Weights of a small GPT-style language model, trained from scratch on English Wikipedia: width 64.
Each number is 50 + 12 x the weight over its row's rms, rounded and kept within 0 to 99. Layers, rows and columns count from 0. The size before them is the row's rms in percent of the matrix's.

# layer 3 attention value, 64x64, rms 0.257, rows 36-63, columns 0-63
096:41 43 55 50 65 37 58 50 45 55 35 54 58 47 40 66 58 52 39 55 71 66 76 67 54 54 26 50 60 31 51 65 71 46 42 43 44 81 25 52 48 47 43 46 42 54 42 48 41 58 47 51 28 40 48 58 39 68 35 30 57 64 44 35
089:50 50 56 45 41 41 50 58 49 48 63 46 49 42 38 51 25 41 43 46 68 58 12 58 54 61 64 43 72 34 67 49 67 52 37 58 45 59 27 49 60 65 61 67 42 52 30 53 50 50 52 51 47 39 51 57 57 57 60 48 56 76 24 34
081:67 44 51 56 33 61 43 59 49 45 42 31 41 59 55 65 58 57 45 60 22 36 31 38 36 41 58 55 64 56 48 50 15 51 64 39 60 45 26 59 35 44 50 23 53 58 51 52 48 57 55 52 78 47 57 54 54 45 65 29 45 53 54 47
088:53 56 50 67 65 64 48 62 39 36 25 55 56 59 60 48 62 40 51 49 66 63 76 74 43 45 52 36 35 62 55 46 68 61 51 46 44 63 63 53 35 38 19 51 33 55 63 47 50 58 40 47 20 49 54 48 32 63 46 48 50 66 45 54
074:63 46 46 41 27 63 25 57 51 51 44 37 65 42 50 56 57 54 33 38 36 45 63 50 46 53 53 63 47 58 52 66 43 46 72 60 66 33 28 46 64 18 57 42 66 34 45 60 57 55 50 52 54 58 39 55 53 54 74 73 42 32 55 60
101:48 31 43 45 44 50 42 51 56 56 62 34 49 63 61 71 50 52 60 52 32 24 44 45 55 50 71 47 28 65 33 27 20 46 53 53 55 28 72 53 69 47 52 46 65 48 53 48 51 47 67 46 68 59 49 36 52 30 56 49 43 36 60 51
107:45 22 46 49 64 42 50 57 54 47 46 36 62 62 61 69 71 35 50 55 28 34 59 60 45 50 51 48 24 54 29 58 42 33 57 64 53 41 43 55 61 27 59 34 69 47 49 48 38 60 53 47 49 45 55 39 35 70 49 45 51 37 78 40
104:55 43 36 66 63 58 60 38 44 37 30 65 62 39 53 49 81 43 65 59 46 51 44 54 51 58 36 47 34 42 56 65 77 57 48 54 55 61 25 49 43 41 46 52 46 47 43 75 50 56 46 53 40 35 50 54 22 57 42 50 63 39 72 33
103:49 63 59 49 46 47 48 49 53 54 75 59 51 34 38 34 20 49 46 39 54 56 10 55 62 65 54 44 74 43 61 43 59 51 30 58 48 52 46 42 62 72 56 70 40 49 33 59 61 47 49 49 50 54 46 58 59 54 52 73 58 59 35 38
089:54 29 43 41 50 47 54 39 58 57 47 27 44 63 59 73 64 60 72 52 27 42 57 35 52 43 55 58 34 53 30 31 69 52 56 44 49 46 41 51 34 40 47 34 63 52 55 62 56 47 53 51 61 65 48 40 42 31 54 33 52 41 85 34
068:60 52 42 46 44 36 49 52 68 65 68 48 54 37 53 63 42 70 56 47 57 42 32 38 71 70 69 33 64 24 45 32 45 53 40 55 56 40 49 51 45 59 46 61 48 56 34 60 58 39 57 39 68 52 44 40 51 46 43 47 55 72 14 44
074:51 48 44 66 68 45 47 63 54 36 23 31 39 52 46 44 69 42 56 43 40 50 84 57 41 45 39 65 14 67 57 65 54 38 55 51 49 41 42 46 47 34 47 46 44 41 50 54 57 53 47 64 39 53 72 61 38 66 51 43 40 53 67 63
083:62 61 55 39 57 47 47 43 56 50 37 62 67 54 45 65 73 39 33 49 67 44 65 62 50 46 50 48 59 37 64 56 53 38 61 64 50 68 23 64 29 31 46 50 56 51 47 46 34 45 47 52 29 38 48 30 45 74 36 56 47 74 31 48
095:61 48 44 50 83 53 65 46 50 49 36 50 75 47 61 75 63 53 50 64 59 46 63 38 57 57 40 35 43 41 56 48 72 57 60 46 51 57 36 50 31 29 62 45 45 51 31 73 32 44 56 42 62 43 46 41 46 46 35 29 55 47 38 32
110:44 48 51 52 67 37 64 44 54 55 49 41 57 43 55 44 45 56 75 58 68 63 29 19 53 49 29 47 64 49 62 53 58 65 45 09 50 59 44 56 55 50 68 56 41 44 45 55 47 23 52 59 59 56 53 50 60 46 37 41 60 29 40 42
077:57 54 48 45 53 28 59 52 58 52 07 38 33 38 51 58 63 64 63 52 41 60 51 44 52 48 47 73 62 52 31 58 60 37 58 38 43 80 11 46 47 48 53 40 56 56 44 39 62 49 53 57 41 49 51 52 56 65 50 41 38 58 50 51
095:36 57 50 32 55 50 49 62 41 53 26 64 54 66 53 63 57 66 57 53 51 64 77 38 35 52 36 63 64 40 31 55 51 53 72 32 50 38 21 52 31 42 43 41 52 53 55 43 34 44 47 57 58 50 53 55 60 22 54 39 38 61 47 65
086:55 36 54 47 81 53 42 52 44 49 46 57 70 49 47 58 52 33 27 55 57 53 80 65 60 52 36 51 37 51 53 56 62 45 58 58 43 77 34 58 60 38 51 44 47 56 38 43 38 47 61 37 36 49 53 43 46 91 41 63 48 59 43 38
080:52 56 39 47 19 57 34 59 53 60 35 28 35 42 60 53 67 58 46 44 15 40 57 64 43 52 65 67 54 49 41 38 57 42 58 80 59 27 38 49 31 49 48 57 58 56 41 50 59 59 49 53 45 58 53 56 53 41 77 51 47 57 48 47
085:44 53 54 50 71 50 41 46 53 45 44 61 58 70 34 51 48 39 55 44 69 50 80 69 48 50 53 46 22 52 47 61 36 45 57 52 47 64 43 60 47 32 32 39 55 58 48 43 34 45 60 52 44 36 63 26 43 73 31 64 40 69 44 69
090:60 61 56 52 33 44 59 51 48 54 49 76 52 36 48 47 61 47 40 54 69 69 58 53 49 54 29 48 84 32 60 57 65 45 44 24 44 69 24 47 41 55 53 58 42 60 43 42 47 45 43 49 45 40 51 51 54 54 35 42 69 77 29 48
106:71 52 60 61 41 56 47 52 47 45 70 69 44 39 50 32 24 40 34 45 49 45 22 59 57 55 72 37 55 56 67 43 51 55 35 81 52 51 57 51 52 64 48 59 52 58 53 44 48 57 54 37 27 47 37 46 44 64 53 72 51 56 32 31
129:59 38 48 57 57 60 52 41 46 51 39 34 64 50 53 73 74 58 55 60 71 47 73 49 54 47 35 37 59 36 45 40 70 55 60 44 56 69 39 53 47 38 50 38 49 49 46 54 34 50 44 46 42 47 46 43 42 70 40 21 67 44 47 11
106:60 63 59 59 48 56 64 45 43 51 63 79 46 39 46 28 32 49 32 52 58 58 34 54 59 53 64 42 66 34 68 44 61 65 35 62 38 53 75 51 44 75 42 60 48 59 46 37 55 44 50 24 33 51 36 48 47 63 49 60 56 58 33 48
064:52 68 47 63 69 42 56 49 58 57 65 51 79 45 54 66 57 57 35 61 45 39 45 20 62 55 47 50 41 50 72 57 17 50 39 35 48 56 42 46 50 47 57 61 53 53 27 56 43 32 57 43 67 55 55 45 51 41 36 43 62 32 29 60
080:35 39 56 49 35 61 37 47 30 39 69 74 29 62 54 55 41 64 60 58 52 53 55 42 41 49 46 49 40 54 12 41 60 59 50 52 52 45 64 49 38 60 32 42 40 58 73 44 47 55 44 44 65 50 48 65 47 34 72 37 30 47 64 49
125:51 28 50 38 70 44 55 40 48 60 59 45 69 65 72 72 52 58 66 63 33 42 48 34 50 40 64 45 37 44 22 44 62 50 57 44 42 41 51 61 56 37 66 37 66 55 55 59 38 51 65 36 63 50 38 33 48 40 42 33 46 33 64 37
092:46 19 51 29 57 47 46 48 44 71 53 53 70 57 51 63 55 39 50 47 40 38 48 33 59 58 55 58 62 36 32 47 66 44 57 59 61 41 27 59 48 26 47 31 75 56 49 40 40 45 63 54 34 52 53 39 50 79 51 68 41 48 60 43
# layer 3 attention output (transposed), 64x64, rms 0.26, rows 36-63, columns 0-63
078:58 70 22 57 45 48 65 58 49 40 61 60 42 73 59 45 60 35 31 50 45 12 47 69 33 49 51 41 55 53 55 41 50 51 50 48 34 43 58 58 54 58 35 63 57 36 74 41 75 39 46 43 52 50 46 59 29 45 61 44 45 54 57 54
089:45 65 34 53 45 50 57 62 48 44 24 49 52 59 64 40 49 60 45 56 51 42 36 49 15 48 58 55 55 53 55 22 62 61 33 58 43 49 46 59 50 53 55 53 53 60 51 59 56 64 45 52 60 94 43 32 35 29 61 53 50 37 35 55
091:53 56 49 43 51 45 40 54 54 36 73 27 48 34 38 62 50 51 67 47 56 63 41 38 51 53 41 61 38 61 22 60 41 56 90 43 39 48 46 43 45 68 63 64 66 61 43 48 35 69 52 52 41 47 41 37 47 47 42 57 29 57 37 65
078:53 49 64 63 44 48 52 51 38 44 44 73 32 51 58 45 49 49 42 36 60 29 72 65 53 55 51 42 55 55 48 54 51 56 19 47 62 38 58 61 63 65 25 67 53 57 49 72 56 35 44 60 41 37 39 35 37 57 48 31 76 48 65 39
084:55 38 72 57 50 41 24 49 51 76 65 45 38 44 27 62 65 56 49 42 47 53 57 62 48 41 57 41 37 65 33 56 33 59 42 27 56 49 53 48 53 57 56 31 45 66 66 53 64 67 53 65 53 50 44 32 40 35 68 52 62 54 43 27
094:45 54 75 36 58 71 52 39 54 62 58 46 66 33 40 59 54 59 48 48 47 84 51 21 48 52 49 60 49 41 46 72 38 28 65 50 61 58 41 35 46 47 53 29 41 42 45 62 36 59 58 38 46 42 65 62 64 53 25 51 50 43 49 54
118:43 50 69 61 61 57 33 31 49 54 37 58 51 68 42 69 62 34 50 34 47 41 62 53 53 55 37 52 44 45 53 60 25 36 50 35 45 61 48 36 72 31 57 58 33 41 44 51 65 35 40 45 59 40 73 71 56 47 46 69 51 30 57 65
092:45 68 48 51 63 46 34 61 27 39 54 55 51 46 45 64 41 63 50 44 60 28 52 76 18 55 42 35 50 43 54 27 48 62 40 39 36 51 52 49 57 51 60 72 39 51 61 41 55 62 50 53 67 50 60 76 42 47 67 32 60 40 49 62
099:48 61 53 60 33 45 45 70 49 47 36 47 54 50 59 36 45 62 39 59 41 66 45 31 28 58 65 50 50 45 50 32 66 53 41 68 63 55 56 64 55 33 49 38 36 50 67 37 54 55 43 51 50 95 57 38 38 27 47 58 59 42 45 59
093:53 57 51 36 71 54 33 56 48 64 40 70 39 68 44 54 41 45 37 46 43 70 44 47 40 49 41 58 49 41 49 65 36 49 63 51 23 70 49 54 53 45 59 32 35 37 51 60 37 63 41 51 63 20 82 57 64 47 46 45 47 44 67 51
102:44 69 49 31 38 51 50 79 48 58 49 28 40 42 39 59 50 65 43 63 41 56 29 31 23 54 58 54 50 62 48 47 71 48 59 66 45 37 35 57 44 56 51 41 49 54 74 50 40 68 52 43 47 81 53 50 39 36 60 47 40 37 43 59
088:52 44 53 37 61 51 48 44 38 43 36 72 43 62 60 49 39 45 62 48 53 17 56 93 67 56 46 42 43 54 46 49 40 55 58 33 47 50 44 55 58 58 55 54 54 57 24 45 64 48 49 68 50 15 40 50 42 48 67 42 60 49 52 52
094:35 57 41 62 73 71 65 91 56 56 54 66 43 42 41 60 59 50 43 50 56 34 29 49 37 32 45 45 58 43 41 30 53 51 29 43 43 47 47 59 68 56 49 50 69 48 54 50 49 31 40 41 53 72 43 62 47 42 61 64 45 50 41 46
110:46 48 43 41 38 49 56 78 61 39 52 48 63 48 33 43 76 60 52 45 41 39 22 48 30 66 52 55 43 53 44 29 62 53 37 42 55 63 26 49 70 54 48 42 33 29 55 48 46 56 49 59 63 49 62 79 51 48 63 72 51 50 40 50
104:45 43 30 29 40 47 41 53 42 44 70 44 62 56 68 42 46 28 49 38 56 52 44 46 57 64 59 55 59 63 72 48 64 68 62 69 35 37 35 53 39 28 44 64 64 54 57 42 46 64 48 35 58 29 48 41 43 70 34 68 43 65 44 52
099:61 56 49 29 69 60 27 45 43 70 55 48 48 60 44 42 43 60 43 59 62 25 51 69 53 34 47 30 61 53 54 40 47 58 60 54 45 43 78 53 39 20 61 47 70 52 43 35 68 51 45 55 39 33 62 35 46 52 42 45 53 59 65 61
087:44 43 44 46 46 52 64 51 55 53 84 42 50 20 41 49 61 61 39 47 49 27 39 58 58 46 49 48 43 44 47 75 38 57 49 45 51 39 59 45 45 81 27 66 65 45 37 51 29 42 52 60 54 43 45 58 66 66 44 51 57 76 44 44
092:40 30 51 57 54 44 66 57 52 69 38 67 50 52 73 52 46 44 43 52 56 12 54 56 33 52 64 43 49 44 56 43 54 39 38 48 51 43 27 65 72 40 41 36 31 55 69 48 71 47 54 33 49 61 45 62 55 58 68 70 42 43 44 52
087:49 41 58 47 57 45 38 43 56 57 27 38 38 48 30 41 45 71 40 52 69 56 49 50 59 30 40 28 55 39 55 62 32 41 49 42 59 55 67 50 28 51 75 50 34 72 45 53 36 66 46 79 63 51 59 58 42 46 54 55 72 45 56 50
082:40 47 43 50 55 70 58 76 52 44 40 73 43 34 57 80 47 45 54 50 29 33 54 60 38 52 64 52 48 43 68 47 51 39 37 58 39 40 44 68 58 58 40 58 52 41 39 38 51 30 35 34 37 50 37 82 47 47 56 54 63 63 56 44
079:34 64 45 42 33 57 48 50 37 47 50 53 51 72 46 33 33 48 39 67 49 35 50 50 33 44 47 44 73 46 46 33 54 56 46 65 31 49 69 67 52 53 38 82 77 71 61 41 51 50 51 54 44 60 38 49 45 27 57 57 46 31 54 56
105:48 60 53 59 39 56 46 59 34 61 38 57 41 53 67 40 58 59 45 49 53 47 53 35 28 53 49 39 46 51 47 23 67 54 55 50 53 49 53 57 43 41 46 39 44 71 59 59 74 50 47 38 32 99 52 45 52 24 54 57 41 52 45 37
095:32 65 40 42 40 35 40 66 55 45 51 53 42 53 45 48 63 48 38 32 66 40 56 55 29 48 49 29 53 53 49 61 27 41 48 61 43 32 43 47 72 70 50 56 54 69 76 56 35 58 54 65 57 58 75 46 51 66 49 72 38 45 48 61
110:48 41 46 51 35 44 65 53 41 48 38 42 27 62 54 37 46 56 44 52 54 47 61 62 35 55 49 41 43 54 58 40 66 45 25 68 65 49 47 70 43 35 46 34 42 65 64 48 51 50 77 54 49 91 48 37 41 63 47 44 41 47 67 69
101:42 38 54 45 51 63 64 71 35 33 64 32 64 29 34 47 61 54 54 72 36 60 35 41 30 41 52 63 54 52 41 38 78 53 52 52 49 41 28 59 56 46 50 53 70 43 55 46 55 49 63 37 48 62 51 67 43 31 45 52 25 52 51 65
101:41 58 55 34 25 30 55 53 48 47 59 38 49 27 39 38 42 73 45 47 62 67 59 55 62 43 32 48 43 52 51 73 70 42 37 48 80 58 45 59 46 41 39 65 42 47 49 66 42 59 66 53 44 41 57 40 52 53 66 31 60 49 35 68
092:46 62 60 38 52 51 45 44 57 51 55 44 52 50 39 45 51 50 38 47 48 71 43 35 57 52 56 53 45 41 43 66 50 32 40 54 45 50 49 42 47 30 53 43 41 20 47 52 51 56 63 40 57 46 99 59 65 56 43 65 46 44 54 55
080:36 29 44 45 65 50 39 62 39 67 52 37 30 35 68 46 49 57 54 35 48 64 46 55 36 38 46 52 47 45 59 34 66 55 20 47 60 46 39 62 59 23 48 39 49 63 65 61 57 63 43 30 59 75 64 57 57 60 60 35 58 60 57 45
# layer 3 MLP gate, 192x64, rms 0.286, rows 0-17, columns 0-63
100:46 50 40 49 65 55 52 50 49 49 49 42 34 60 82 69 52 46 52 36 59 27 40 69 43 54 49 52 57 51 69 47 68 50 50 43 75 33 69 39 47 29 43 34 33 45 32 55 66 50 47 50 32 63 68 45 58 51 40 50 72 41 34 47
100:60 46 39 36 43 55 65 64 70 49 39 21 57 52 43 65 60 78 52 51 42 50 75 61 52 72 51 49 42 66 50 48 56 61 37 31 50 56 36 39 30 48 43 52 35 30 32 51 43 46 60 52 35 65 49 59 75 46 54 47 51 42 54 39
103:60 48 35 54 72 38 65 54 50 58 43 35 21 65 60 59 56 40 55 53 64 34 58 65 50 44 56 32 46 37 76 24 41 48 52 60 57 38 63 40 40 44 58 56 58 50 36 63 69 40 44 55 56 59 59 32 39 64 38 39 57 72 43 53
093:52 35 35 66 37 44 58 64 62 61 31 43 49 49 39 57 57 43 56 42 55 43 50 77 51 61 45 45 63 54 55 43 48 52 50 54 56 50 46 71 15 41 53 35 58 42 38 61 52 46 56 38 33 64 73 22 39 71 53 75 50 41 59 47
094:47 44 45 57 37 38 68 65 49 44 59 51 49 34 62 52 54 58 69 39 55 40 76 47 45 66 34 66 32 53 33 30 44 37 30 54 41 59 53 50 64 46 33 35 45 52 63 72 64 51 63 46 55 86 46 53 56 48 41 43 47 66 56 63
081:53 33 25 52 65 49 50 46 56 60 37 44 55 45 33 63 61 66 43 35 54 32 56 40 56 72 49 42 23 52 53 60 59 40 54 66 69 51 56 49 63 62 42 31 45 31 56 44 56 45 56 54 40 84 48 48 54 58 45 61 39 42 77 41
108:39 30 33 39 52 57 52 77 56 64 28 42 43 43 42 68 48 58 41 50 46 47 64 46 62 72 39 50 53 73 63 59 55 39 42 30 64 53 51 32 39 42 62 48 25 27 44 69 39 46 49 45 52 39 53 62 56 59 49 76 54 56 50 60
091:58 40 42 51 55 17 64 53 51 61 51 41 46 50 52 70 53 62 42 15 56 29 46 45 50 40 50 45 56 63 61 50 73 51 55 33 70 53 52 40 56 32 49 58 54 43 44 32 74 49 50 62 64 49 54 25 69 60 40 54 57 48 62 43
119:65 42 52 51 60 35 61 48 65 44 53 42 70 26 36 50 77 49 42 40 49 42 40 45 80 57 44 63 53 52 51 71 44 57 43 52 47 46 38 40 52 32 37 47 56 10 47 59 41 42 57 36 44 42 47 50 48 70 42 49 67 65 61 57
103:38 41 49 39 65 29 55 44 60 70 52 49 48 39 25 71 68 57 67 54 56 52 56 44 61 66 28 50 40 29 47 43 62 43 46 24 43 50 54 41 65 55 54 45 44 34 42 52 54 51 64 53 36 63 66 73 64 44 34 49 42 43 67 67
013:22 36 45 36 43 42 67 45 49 59 49 47 42 49 42 52 56 58 29 53 58 42 62 59 35 51 56 45 30 53 36 53 37 54 35 54 64 74 74 52 43 69 41 52 22 54 54 56 57 32 35 64 33 59 48 39 54 37 40 57 75 55 40 42
133:56 43 41 54 64 49 63 63 57 71 37 42 65 22 38 54 73 69 44 54 61 44 30 52 63 51 40 34 37 40 46 56 70 53 48 41 66 50 48 46 51 42 44 44 38 24 33 65 47 35 41 62 55 71 69 49 49 50 27 51 61 57 57 51
143:71 36 35 53 61 44 70 46 58 69 49 43 62 37 53 58 77 53 43 51 48 32 67 55 79 56 40 48 48 35 73 49 57 39 57 40 63 59 57 25 42 54 37 52 43 42 42 60 36 36 45 43 55 42 53 62 65 67 35 46 65 48 66 40
125:62 41 38 46 61 33 54 57 60 75 42 49 47 35 53 65 59 61 34 42 61 35 59 57 64 67 39 44 34 47 64 50 57 43 35 44 69 52 59 27 39 47 41 44 40 34 41 66 50 33 40 52 41 67 67 47 47 70 27 47 69 66 44 41
095:64 31 53 64 63 47 51 68 74 60 42 60 38 46 57 40 57 49 53 46 38 24 53 60 45 63 57 44 49 27 57 40 59 41 47 65 51 45 70 50 46 48 43 61 43 57 36 46 62 43 47 26 50 46 85 34 35 57 29 38 53 43 52 64
016:69 50 26 61 48 54 35 59 38 70 60 41 37 68 54 55 45 48 49 31 71 51 53 47 59 41 53 57 37 61 58 55 59 55 41 58 45 58 25 50 32 63 29 63 54 56 37 47 50 23 56 34 45 45 34 51 34 70 47 37 38 51 72 62
099:46 57 52 28 49 46 53 46 39 73 16 68 47 57 54 57 57 61 46 29 75 53 41 48 65 52 27 46 50 51 50 44 50 51 37 33 74 57 49 55 24 44 47 51 52 58 50 42 51 28 44 51 50 75 55 48 65 52 47 51 75 65 50 55
123:54 24 56 43 59 49 61 47 50 76 48 36 59 54 55 51 72 62 52 54 36 44 51 58 65 56 37 59 59 39 57 45 50 51 50 54 65 37 29 35 58 44 43 54 54 11 20 73 44 48 41 50 66 45 40 45 56 59 51 40 67 54 60 42
# layer 3 MLP up, 192x64, rms 0.231, rows 0-17, columns 0-63
110:41 51 49 58 22 48 50 56 60 53 49 36 58 55 41 56 31 66 44 47 50 58 66 25 68 63 52 40 37 74 40 47 40 58 21 53 32 55 28 40 58 70 47 58 54 51 49 41 52 57 59 48 57 73 38 36 38 51 61 59 28 59 42 60
102:64 44 44 69 60 28 61 46 54 50 59 83 34 54 47 54 49 37 55 44 53 47 27 40 56 38 58 39 49 32 55 49 54 39 61 48 51 54 68 43 65 52 51 56 56 64 76 47 62 52 36 39 63 35 62 34 22 59 40 52 64 67 31 52
103:56 52 47 67 67 43 34 39 47 49 45 51 22 67 68 44 42 46 60 61 62 46 45 76 68 52 54 53 42 37 62 44 35 36 77 49 52 59 56 39 61 47 40 54 65 40 34 41 52 42 33 69 66 39 44 51 50 70 44 28 31 51 53 55
115:46 44 47 61 21 52 63 50 54 51 61 45 48 54 51 56 57 36 49 53 45 52 25 55 51 54 62 50 67 61 60 32 31 62 34 55 52 40 63 56 23 56 70 50 57 47 54 39 42 42 59 38 36 57 58 29 64 53 62 91 46 34 52 54
091:54 59 44 46 53 52 53 43 52 46 55 36 62 45 39 66 52 59 41 64 48 60 52 48 58 56 43 68 60 75 43 48 40 50 54 39 52 71 32 38 43 25 56 20 37 40 38 44 45 68 56 71 34 20 46 54 43 53 68 74 38 50 64 54
099:45 50 53 55 48 51 56 61 35 52 51 46 77 45 54 51 54 46 56 69 40 46 52 48 67 40 57 52 52 40 46 51 62 66 66 39 49 51 48 56 45 25 62 49 70 30 47 50 14 50 40 51 55 23 48 31 85 59 44 30 53 43 53 42
119:72 55 47 76 63 26 61 34 59 41 67 64 50 26 40 48 61 50 59 49 47 44 42 65 44 28 56 51 35 32 58 30 37 48 51 54 43 56 64 64 47 52 29 40 72 55 55 31 62 61 55 58 63 57 57 37 42 50 49 37 43 44 61 37
110:40 54 48 46 65 65 57 48 55 55 40 62 49 47 59 44 44 52 57 60 45 64 65 71 57 72 34 49 35 37 41 57 18 35 50 60 34 42 48 47 47 56 48 32 48 37 46 72 37 34 42 47 25 69 58 77 33 61 46 42 53 56 45 63
108:41 57 42 46 53 35 52 42 53 44 59 19 64 62 50 51 64 43 55 36 43 48 69 44 57 27 47 82 55 63 61 87 42 53 39 42 47 51 56 45 55 61 47 44 46 53 49 50 35 33 65 61 53 46 35 59 32 62 62 54 65 45 63 35
110:67 52 43 59 37 49 55 47 61 44 46 44 35 57 76 46 30 55 44 31 50 42 67 58 47 52 69 44 50 72 49 52 40 36 17 82 61 45 47 42 32 48 41 53 63 61 54 56 52 46 32 49 58 54 65 31 38 69 53 46 45 53 37 42
014:56 50 31 61 43 49 56 50 31 58 42 64 42 66 66 58 33 41 38 53 69 26 45 41 52 61 53 43 55 44 52 31 62 42 51 46 55 60 43 58 91 48 47 54 56 43 56 51 50 53 32 49 50 63 54 49 35 83 62 42 64 75 45 54
080:50 63 44 49 38 54 37 57 57 57 47 69 45 74 54 55 26 64 61 33 41 51 71 48 78 67 67 68 37 35 45 34 39 41 26 52 34 53 71 39 45 51 34 59 52 51 36 55 52 47 49 66 30 41 43 43 57 58 47 50 51 50 42 65
114:39 42 57 35 41 66 48 43 64 43 21 44 51 44 53 42 74 40 63 61 58 40 37 80 67 33 60 56 31 55 47 43 57 77 71 63 42 50 61 50 64 52 38 45 38 43 52 45 49 46 56 43 64 66 62 31 50 46 46 36 42 33 50 51
115:46 61 66 50 48 58 22 68 33 39 74 47 40 50 34 60 35 28 32 57 62 62 51 54 36 29 48 40 53 48 57 35 36 53 48 60 37 50 44 42 48 56 55 67 63 78 60 52 43 52 46 43 55 32 69 52 44 58 63 63 55 67 50 36
112:56 55 67 54 46 56 40 56 53 61 45 77 47 33 66 47 43 44 46 55 32 41 71 61 36 80 55 46 51 39 41 41 42 54 24 56 53 49 66 58 41 55 59 68 35 40 50 45 68 39 73 49 27 42 45 33 58 44 54 71 55 37 39 52
015:61 39 53 38 49 57 18 66 66 43 45 49 47 57 59 41 41 27 43 44 55 52 54 33 27 52 46 40 52 51 61 43 48 48 31 41 40 76 37 38 71 48 61 45 38 33 47 42 63 38 61 33 52 26 41 66 48 52 70 48 51 48 29 52
114:44 51 55 68 47 57 43 54 68 51 72 48 31 40 43 40 34 62 53 48 33 59 72 47 65 57 60 40 46 43 45 51 37 51 42 40 46 56 56 32 74 68 48 72 35 48 55 58 44 63 68 63 61 32 40 55 30 50 54 32 40 21 45 43
116:50 42 57 57 42 52 64 48 44 46 44 46 53 57 45 50 42 28 47 54 18 53 29 49 46 61 71 52 53 62 45 40 54 45 37 67 45 70 42 53 58 22 54 66 81 47 32 54 41 62 55 60 48 39 39 58 53 62 35 63 46 69 27 62
# layer 3 MLP down (transposed), 192x64, rms 0.225, rows 0-16, columns 0-63
116:68 60 57 66 59 39 60 58 58 46 46 53 30 80 42 38 40 66 56 29 47 26 47 37 45 51 64 62 60 39 51 46 61 50 56 17 44 55 50 45 50 36 36 47 42 67 47 56 66 52 38 59 24 63 44 53 50 58 44 44 58 75 53 49
109:61 34 31 78 62 41 65 63 53 35 55 50 48 51 27 38 54 67 54 53 45 50 48 52 41 61 58 42 33 48 44 54 72 35 63 52 51 71 59 61 57 16 51 39 54 38 49 31 52 41 37 52 53 40 72 44 38 53 38 59 68 58 48 45
102:65 65 53 55 62 36 24 50 42 40 50 61 58 36 43 23 58 45 32 74 38 62 46 58 63 52 25 34 34 54 57 58 52 51 75 54 65 48 47 40 46 55 42 65 54 48 37 64 45 43 63 41 61 34 49 64 65 59 42 44 61 37 59 32
114:42 44 70 78 33 38 44 49 59 38 45 39 55 58 41 56 36 43 54 56 39 64 40 53 32 42 54 54 58 44 61 74 58 41 44 47 32 58 47 69 27 64 44 41 46 69 61 51 54 57 46 48 53 31 23 55 71 61 71 58 51 32 52 61
094:40 28 45 43 31 37 19 55 42 50 32 62 48 59 64 58 57 67 49 50 49 47 60 41 62 65 62 39 54 26 38 44 50 41 43 38 39 47 57 48 70 83 53 38 68 64 49 61 56 64 54 55 51 61 60 47 64 62 32 47 35 62 48 47
109:40 27 47 41 64 45 59 51 48 69 55 60 48 57 57 86 42 57 72 57 45 44 51 48 17 43 26 36 45 41 52 45 48 52 64 53 30 66 40 44 49 55 63 44 47 52 38 49 48 27 68 61 54 38 49 36 58 57 49 48 64 62 45 68
118:45 50 32 51 50 51 57 35 60 39 67 61 51 57 30 52 57 69 40 42 35 36 56 59 56 64 34 41 40 65 56 17 43 36 61 41 54 43 67 58 54 76 25 38 60 53 51 61 65 56 35 49 54 51 61 30 47 68 49 68 49 48 35 46
116:43 39 40 27 70 42 71 38 68 73 59 55 57 54 46 80 45 57 55 23 52 35 52 46 50 45 55 31 52 42 50 43 56 34 52 40 60 61 74 39 55 47 48 62 44 43 38 39 72 46 55 50 47 48 57 34 66 68 34 53 52 35 58 50
107:58 42 64 40 43 63 48 56 50 16 51 57 43 25 66 47 37 68 68 56 51 58 38 42 43 58 46 38 45 63 50 39 62 51 70 64 34 47 63 63 57 61 45 76 68 39 67 56 59 45 38 43 56 46 34 56 48 38 43 38 48 27 49 35
102:47 63 37 56 38 45 54 34 80 46 39 57 51 54 52 45 47 54 35 28 38 57 62 46 77 57 65 57 51 62 37 45 35 35 24 56 62 46 43 43 46 38 57 54 50 51 47 56 72 55 29 47 54 71 59 70 64 45 44 68 47 27 41 51
013:42 41 48 60 53 20 55 40 60 25 44 38 57 64 61 45 33 64 27 56 38 68 50 42 55 31 60 27 58 55 66 55 42 54 48 48 54 62 53 48 54 43 40 49 48 24 50 49 46 23 48 38 36 64 45 26 47 46 60 39 61 54 35 60
066:52 65 63 30 62 45 59 24 54 52 63 60 65 39 59 42 39 47 54 63 40 46 58 56 58 40 53 64 36 59 71 34 49 48 42 50 28 77 53 49 46 55 69 57 50 70 53 51 65 74 46 31 53 38 22 51 59 48 45 55 36 58 35 51
109:55 50 35 51 50 61 71 37 30 34 21 48 57 51 65 69 69 37 37 67 54 47 58 38 51 34 62 53 40 44 55 56 37 60 53 49 34 60 55 65 49 61 68 53 51 40 72 28 34 52 70 51 58 53 28 62 43 39 31 52 43 48 51 50
103:58 51 56 48 53 37 46 59 63 81 54 52 51 46 40 55 55 64 44 16 47 47 60 50 72 56 42 56 56 59 53 62 35 36 44 52 41 38 62 59 48 21 49 34 38 23 47 53 63 35 34 52 48 58 69 61 55 70 59 50 56 33 60 58
116:54 24 52 50 33 71 49 45 29 45 74 23 42 40 49 66 57 69 53 42 42 59 45 47 25 44 29 50 49 48 68 44 49 55 26 30 52 46 40 64 47 59 51 45 62 63 60 54 57 46 58 69 43 56 72 55 50 52 63 55 40 55 61 56
013:49 63 53 29 39 49 56 56 41 41 59 30 39 67 51 46 53 54 61 52 58 55 62 52 41 56 67 65 40 40 49 81 46 49 30 50 35 39 55 27 40 64 25 60 54 51 39 49 42 64 49 60 47 16 51 51 40 37 35 54 44 41 46 72
123:52 50 56 91 66 62 63 46 75 52 51 71 23 39 41 49 54 74 45 52 53 55 59 45 47 51 60 54 46 49 50 64 61 47 39 44 52 45 48 22 35 51 43 51 37 36 31 60 39 60 42 60 35 44 52 57 44 48 49 41 64 47 46 27